Part of a small language model's weights: learned positions.
Each number is 500 + 40 x the weight over its row's rms, rounded and kept within 0 to 999. Layers, rows and columns count from 0. Numbers have three digits each. The size before them is the row's rms in percent of the matrix's.

# layer 11 attention output (transposed), 640x640, rms 0.115, rows 529-554, columns 256-383
096:536540510516459470478452485399497567486427519418505554529494508444492559488467495464460503472506474543505501456522526432479515473555531542467563518497518465507478528490552546502445523512491463528457492496487520542496585533533487501470432457466476592450462564478557530560446394534563545476449452553530502490504488451519504513518497644500490506507447472470515559445503492477478514570484
096:537501475513540396479490587484485483463492492471438506514520513385536517535436526520426527493515435505507452479486503456543404538513510591491564518466479565539547475597491524525445544493509472498422485474535505534479491576452473497465435475416514463500501496525445433450436542453489551508487512461508544490504565543454524413517459537537522508476453512496533469495495420535452440499483
098:481545615590502450487541499503524547523494540489523515460579457497523511528564572627470461481566387556518446569414453510479542479458543496487448497524490494455439467450529482473574461496472479429485536472479506472481480504581608495476508468525518465514505533428501497424491516497486467468534582457475558462470429560457491424503479517517541503481454506501450440502500460572444515495537
095:530573475522462483535506503583536509495478521458580432488494511473457480490480501503514502460529419522559569529514532545495515492493533484507440475474479531598461482452526437474552453503587482516504491457473467439493546484521482486514511423485499533508503517554445472515505491477549554505533526580432553504506536543558450497517550496520543511500583524484504467419459541491480463464522
096:495496443454519506436433509419524521475480509505515536488497524493494486387468496566543504544477492518499549497523528463556566505539463473520456569493473481527529511489496561500524448498537479543504467560597422544518471508563458520540450515436496531505570438595524499527585457500481487399486469479484450507550528549555490499505446485495501535475526452523420472541518426476494514513539
102:585538536482562513498573535472431530457533387550520522481454505458457556519470428492567553451446476499490482457460536546427478542508436587527480489513524539496547473489484455460520482527490516550496449555521485541455500452428554442543485421471560452439496543521489463556489483509513498521431393472485492497469443505569538451582548527471469533509538544458498421424517477422471419494517
099:454490558554450514496590477399437586467464510443460449554471486500530476577506431451582583513444414482485548571453492483433441459439521511478514536475512498486562465494430512486471457499506527550442473533502512450533479455480568502495471556505540497428452498473486528511560524486487394471521544563468477494542540513500516519478493523522564494517453491543520519526460517471427428476499
092:551540418476554511490525485478476526468565427419523466469454572479540538507555498530498526439474425581501561494526517487475512493532455537524455473445565492583572469514554508542462513468528540505504552481493499495530469487465499550513493548533512458403550596493528491527513559489511448492546468515518495574555459536530496444459565467529468529510489364579523509471518523525455485545503
096:532490504504532531490531512492544415456549513469398528456569544543474543550438522530444478405525526483472498536436454503516463483574456519515527433517458512519459515503466540482554487485489499506491536612546420481552521557501576496515510458507504555567521478424536477523489466606480494528487502609557481589492502546505464479581545577478475499514509536474478474512504440531536475547553
095:530464515419550514521435536463560495485508419570557462554528489444520483514486513511534556535484516474419534509624520528533468470577496497521515464551489511466450538446559513417496430491523483464537525544555597546406526478501567538483456403516490492462483553443497486538465488456498510497520492530518582513516597504433566553551511548502483460445460484517470552499463414475463534527592
100:488413453568516557478539433492536495503516564512489424478500593526501520415472460585438520513521468405579542538508571425480545511493523471478530526490494443500495518510469553542512565540574464446484462484505536462493526502505499498512471539514576560566592522494545453532545521476541492532510518578510499549517523457484469514480481471474575512490536497510428490523446533506480470452543
091:536511515507455585387471541530508520483461478468501513546558479519509529510420498466439468458498534490520520492446479503455514507509536511481545500544532487475542449488481601499415460475465463520586490496528564474502492499571529534449492482435534462528487492448511519503477503505503586454461512564453522471496464527469551505518527490559537510619488469551510477509491514504590533447547
098:528488496474496534445473503450489510536531509527449464505490478565477477484486464465447505462524496578501463561488483531529551561496494492524527532533456526535506496505448494426519539455521487499480550537556506460497488536576482509510515554500516578454463484517537461497558489533527459598414520518510488552482525459473473447457527509470506498522438465502461490512504482502537492579553
096:517471448473506474510470492508470498471500529479482506516558476515477495514527451579490507476440471505461509426476542494526495447472482435495497489510454529582430493500548481531502481497523481493617486550581527419481431570475497463472508484493491493445542466525569466492422437445478522538503474456503487484543527451450485461527474531450502494511488578486505481466507519530479480479402
100:456474503495548498518457506500522532497553501464533472491548487414543464533515494481490467588481552473508501447485523551579497509508556561466464498461530538409429523533580557526485504514528497545532491463599496537476501473422538409558451584496470529545450476536504479509485510450560508494542490513492461534486443524454499496441426429480511485489517416543508445503479477495582508566539
093:520615479482514526446512464504525446525556458531500471477541505473512525507425526441510382478551514501519556550474450566536493498547479548483427508557594484436563513547487496558470508548538488556480456529532437586529619471523539500543598469500486477535502510510512448562539550484582589504540474471500475548567462537450415461484474585543465500512517464502556459546531493537538470460485
095:519491544478498459421536525544501400496556533543511589510534474502466522540548487493479423445483498410511467556470528502521499452450427419466487566452527483539543524452507516434492520508484487418501497507473526488500498540512460539522504528490472565564445551504562522488486502543487505549496502437558528521492576510525496585533544466481518633501484545459482496512470464533546570546557
096:546519519598476484463477533485506452536493440439550527522434475497438436401487487475434476527504454554550507453522492509471508528538490518569471524514512513521383542556452562513474514463443383537580498551498392507537461491500499508437501470538512510507486474463535484551465477480447506408531505412553484540424516465507493563448492489472505417446548522497501495513558506497544426551464
095:494504507514549476513488468540496524533465494557454545455506510459488492572498488502512525510467478413441528517438482466489500560521488553517507529449438504529531460491408524524483501488519564530460474485452535514589547486545500515487621506497519474530476502462457448591494484488532501505627532480434503525461479508500540414522482549515461542377568448568512491478502453583607506507440
092:508527508513555474521538529540492455495520544436518517465576391572524541463503539538445449490533538538488538512496477483483556554504556526530459533501523502489426464398531505552569517513517509518475595542513462520446493455494523534516441508464561471411542546496457518506562550483535554472495517509464488461512464556502459517508504522531497527531497555557525544534481539536500465499524
100:449431492462558521437517484540534527491542525540542490484491569492515504487505431434481540427554551517430516487561590484442489461469452508470539497548536518539470513476464462497527501528505520523520459539488499463466496486554512515462487495456577500475565430516498551461470570449432512488570471498516458491527543501534499484571569443472558563537495458538502491502487543475488504487578
095:442473480497428564548434543547457493505472480515479532568544518464561495516466508477526428466447486451505517439469474451565448550445489459517473480571428489473538454522520575437538494532525475470526495532446535544524450409501491536530403479438539547576463483483510447491528466479532452527592498440553491490504453545537518470512536457486484473547492467501552491488510454517486514485506
101:548513529502464407521517531486504495606576474485532471518480617450509417555476496495435514541472499515452533516492524570549557455528470493499554511471521539465551538488503532465420451507489484506558457585475516501479545511514479593493511513495495488497553563463559543521512573509546519497497569507487459508542455511529517533493528444539624482500489501495500531517581481508401485472499
097:461573530517525474495434486529423528500553469519486526505478562468530514470492606446509513500483531449551471537478473481524483542472555393551448488504488480576528466450498475515520500494528561515519521489513466526518511451537546454543458426549497512469497555489516507557497484445513502459536461461460432409603591530504558514538565452476542510519587500504491481495472547469567539487468
095:465425460496539340462481462493566394484508480518528537516441480559425518500546462516464520504502515474497553439449432543431493485522488515526538530540497556498443501524495523462547504558417560486495542481448546565526488460482518448538484477467535512488507535500567531474583519536557472505526449443472551537562449446499477534514549539555507538563490514499498541496495481519404529501503
094:477483520444454517453491526510498545539470543531496512497501542461546459474486501455503436575506443521552511472527478474510557507507476517480445445498462528517483478517530448531493557472482550475412501524424512484489468492509526529487480539531442522468502580522509535455519461455522457437567501567538477530491467476532556536527463468489545521488462569487483489456524525502497524488487
# layer 11 attention value, 640x640, rms 0.13, rows 530-554, columns 256-383
094:448514477497513541472507515494506502478431539574477502566455559509564475458558538608466423513450545401527441456498503475489502506493425508526484489519548503589479449549536493586429524512574443418510475579440539533499510498539484466520579539463532480547502483472523497380467463534495426525517538453563502534510527509508500473480499528477563570480558533533537511425527514470546556507540
098:486507506481487515529464446482476497442476570558552524494507534495473539536475473462557521510509498544449539502471506522505467492553499477546508564495446462522466477486509486464478556440583529466552486614502536478494529558420438473470459479510411485487519523464577458536562467544517475495459500503498494501459505500460518478497509483434437522481549470456554597486535525496520416498511
095:522545509523436481507520517533509455564469518505515445481549481513534472515543522427508558501498492552511516487547504504499546547437469506401532487473553490518526600490495479530468466582507453564457524477567593515499488520566503434502490493552446489546440482517570513430513504518485521502430535500471475564404476489502454444435484510460515488437474471476513472503437447440477500519479
096:491570453497474518519497496529505493565467529468474493518519499510495472524520459539420527402439387529551512517436449577521516466522573491404505458508516519485432490431551480482480522512456481448504439448446477427474544461508549565506483549527615416422489467548530407527497526555519497498533548541574486520499444523467519471555474438411566509463549536451488507542543444518516444531459
099:491447545508555448450481357483494508491485510538564576482482516433483552487568571513506452507500482503486502503520480505422480455468455551518465472506528543455517408485516567487448488517517497566474552560469507480559526574474525502417520445509488491557498450427473519537511533510473504480592493511479522532456479546492569501478529554466509489503476480535483420491445567467569453458553
100:472517471510538535497485516438459472484475524560580497490449530407586455541506537530457453418530551418419522583490462541512510489446427491548503479543498538518468558457512513480453542509551436524447493472575464490534462559489477462568593490481458479496465496487512567545501494485530501445445503488505504496527467508551476463515530549491527512501467464539507519518494519507468537504448
093:504510450367482417474491419465491489462514534543501467514522447482454572472517480469465493467453472550507464498452453505487480461491551497471471470437502421534500518479572508549479480531541472468518444497464565509513493515590529555474399495454464455504563440500465634430450556537557471540502460557550461481558496452549523496506452514525501514516501541520485483502466471495526500579445
097:522497528516508562525503508550496483487511491488499478509553467464487526489478544540557602511473453515540500507537504478574401561477459479445492566457476551438567485559532568476458441522495541494556529512553550586483533582520457435457517539460506461528512559517478521462448545512455482441510484531470550447450525491495524476553524504487482487526466507501485444490414568474516556466463
095:483517487475486540566559537562441478476552559463547488521458596496459478497472547464515514505515504502509503462507493502447527423523484523502527497467479501470519433484457543445505494474483477529498567454495485543495532585548485595517576546520509492576545510509546478469479518482514422497531512409541515544487435500541533471447538502442537550484503544438519459470468460564559542514474
101:555458529494469571532448502498520540495504525497532447470478521495492502483525522470529508441542549575470503444522581520526513533420513527483433461445445537523513531511512506444430529494492510513395491483514590522521538517501395453502519545487464453495459466539476577571473570480487465531467494531482464507471508500501467486453512466443531511590533521397369562482578473429457516523438
092:455518595523447416492465516520511523473477551489425464493504485470461461461499498463450409517453517484542459504436518421525402581496467595548483508562487534535502408549541505556487509505513472480471522490480496414552502563450561434519418545464471522502497481517510457530524465554462512498630563473528505422447517465517501485469449520473468510473498525466427543473526547459488510490470
099:527538613503509521451510480512523505518511541462493477525459478483465472407508457442449493439557469508571483481485583566472445447526527432541466499489500442477496484436526497501540507457498520466505555477470570482484568591519417565562518483502592429451487470476482425431476525452558515507520521482481499446497616516472456530439501420474477467558484543501502550545518454494478501443499
096:505545430493571513476543507473513532491513510493501523518480423571444509565536448411583482454510544438486474450493570503464563508453497461465486583524513526554459598514481486484512512454456537460551455495513476553452538441462534504591571499576460516490478520485577512475435528479464460434521477560413478510468511521483444464547521504534486470448507442470546486523503483503501439509384
098:551495548488607499430522524496497467503547496453447541500563462419505564537454463463510536465569586499454533488499618455428430429586512471468560403484545554431483580454583485528502521526470545463525571461535493492470542412485513482458499471536528510447563446545546496548502490479462528519541470517388418487515440559459441483482473518542536493433564544524532526476549528484546530507513
092:446487423471440512432579489544506548530527457490553456456520454483421516495530446482441461504470448543439484560454453480541516504524485529432499494512537481507487454513511502494487493536570482501477491482467537497504581582496474410568437537479475517509488503471487487517449497445545459515539535460476446453552517524514520545496498575543543517468563517482549491496435531487562495509533
097:532466499501522497510448520534478518502520450540494469509469427575479488536483504455500513453495529472465513476471517432488499540537457447598456501517452501476473568562510467522513519451529480449466519571469515535466477479528501455532464530490525449589518473510512534479550515579419485491493533477523497516444585443544508466487466446468480549537477488538458559455536574535521497564416
095:512567484526518533445465480484566622495529473496538484513491524537553545522454487465504486472503488488549479540524523504511539546513536516468458468500575485477492452467553501476505499522558474482480502490520518551513585580491485498443519548530532522476485452425544428527488546515464488494501482458435544542581550523458518488487477550416517479526545483498504489476546440530488553470502
094:575412469548519522511487510567607394515448483580549503507441491493514462515499459563559453505456496498449530565578457502526368563499494542476507471519548477480496517493537481558393450514533471517524571522496527463559575518521466545539460514506547531508450515456409462496521509444472443530512550613456511543581495469523504510535516521553528539523451540524517511520526507490481500492497
095:498485463507407478450522471472536532517551435511540469514493473469498517487488477478552570452503432475576512531489516509497420587552461503438569468423414490487615486509541461483575492556546425505469492476537507484446462491459467398486417440482476532442531458528481488563484478486516458481486531456479518515475530477532498532483543519528514462425503531524441529482474493542524535491530
099:494462523496514442465584492547452447479579515498462501536479534412532594572564482489430529570453492446475569539550484505445511476527466517532536460479433477522500445486476561524469489478451491560478563479522480500520523505490500473579475469441455528513468474441469443501503484566495525445487442452558562486506461493475561453494485486559477558537488508491464558467526506507469489565454
097:497511498457466491511487476583433530545520484516488489553555488516528459452486543493503555575520461490556513518587533518487518451562507455549498499559524486476459480411477523465553485530523524463541496508486521469517511491500426438465521521442508570542510485551516428485485574544512458539558498535500518542512533401509545545545470594503570483510556473521448518544470505466489522523520
098:457611476502542491470502476537540445511508539448548468474506462496509449525463463460464531518482439515483457524525507480533591449460517544515476480541548442531504554555532526512541478474577499503504501491478511524484539491520502592495510447534477549506474510562516563490484438480504491464530515507474555453545482484500561485454520515512541459465457465503539547545522495434468528522483
095:488449503540517524477526469514510460473488494552524450555546522489543499494480481492533522538554503519543543471491494484566452519539538464509532491544469529530517533476454500484532479510551522487488529434486485507523486487433507464482533468541503487557569459460459513494514502425493504573486461480402592494420501520557560517542493526481495543545497443432479513543455484539486460459499
098:533534497490510547496555495515489514465564494478477385481494563404493540485542501527508558503448506457559587494508509481459512491503496547475515573382464454459520547492534444512532461460558413533489496542511476466525539600488533528504513482441438569511503469495486498590498563451485440486497525458506540496526397486511487470489450520477501465471511500562531525500421475476515437509542
095:525478452498552427483513506519451476454530498498535537571521505546485433433525463436530473477474509579528565478561550540499518447480498425507567497479555480518521528521446521528494534581464506454544571519495547507502453513560510598514467436489482564543514486486533453449465494551476498496483514548511543587422507513486537527398559448499485508527527416486536584485475523572438482560547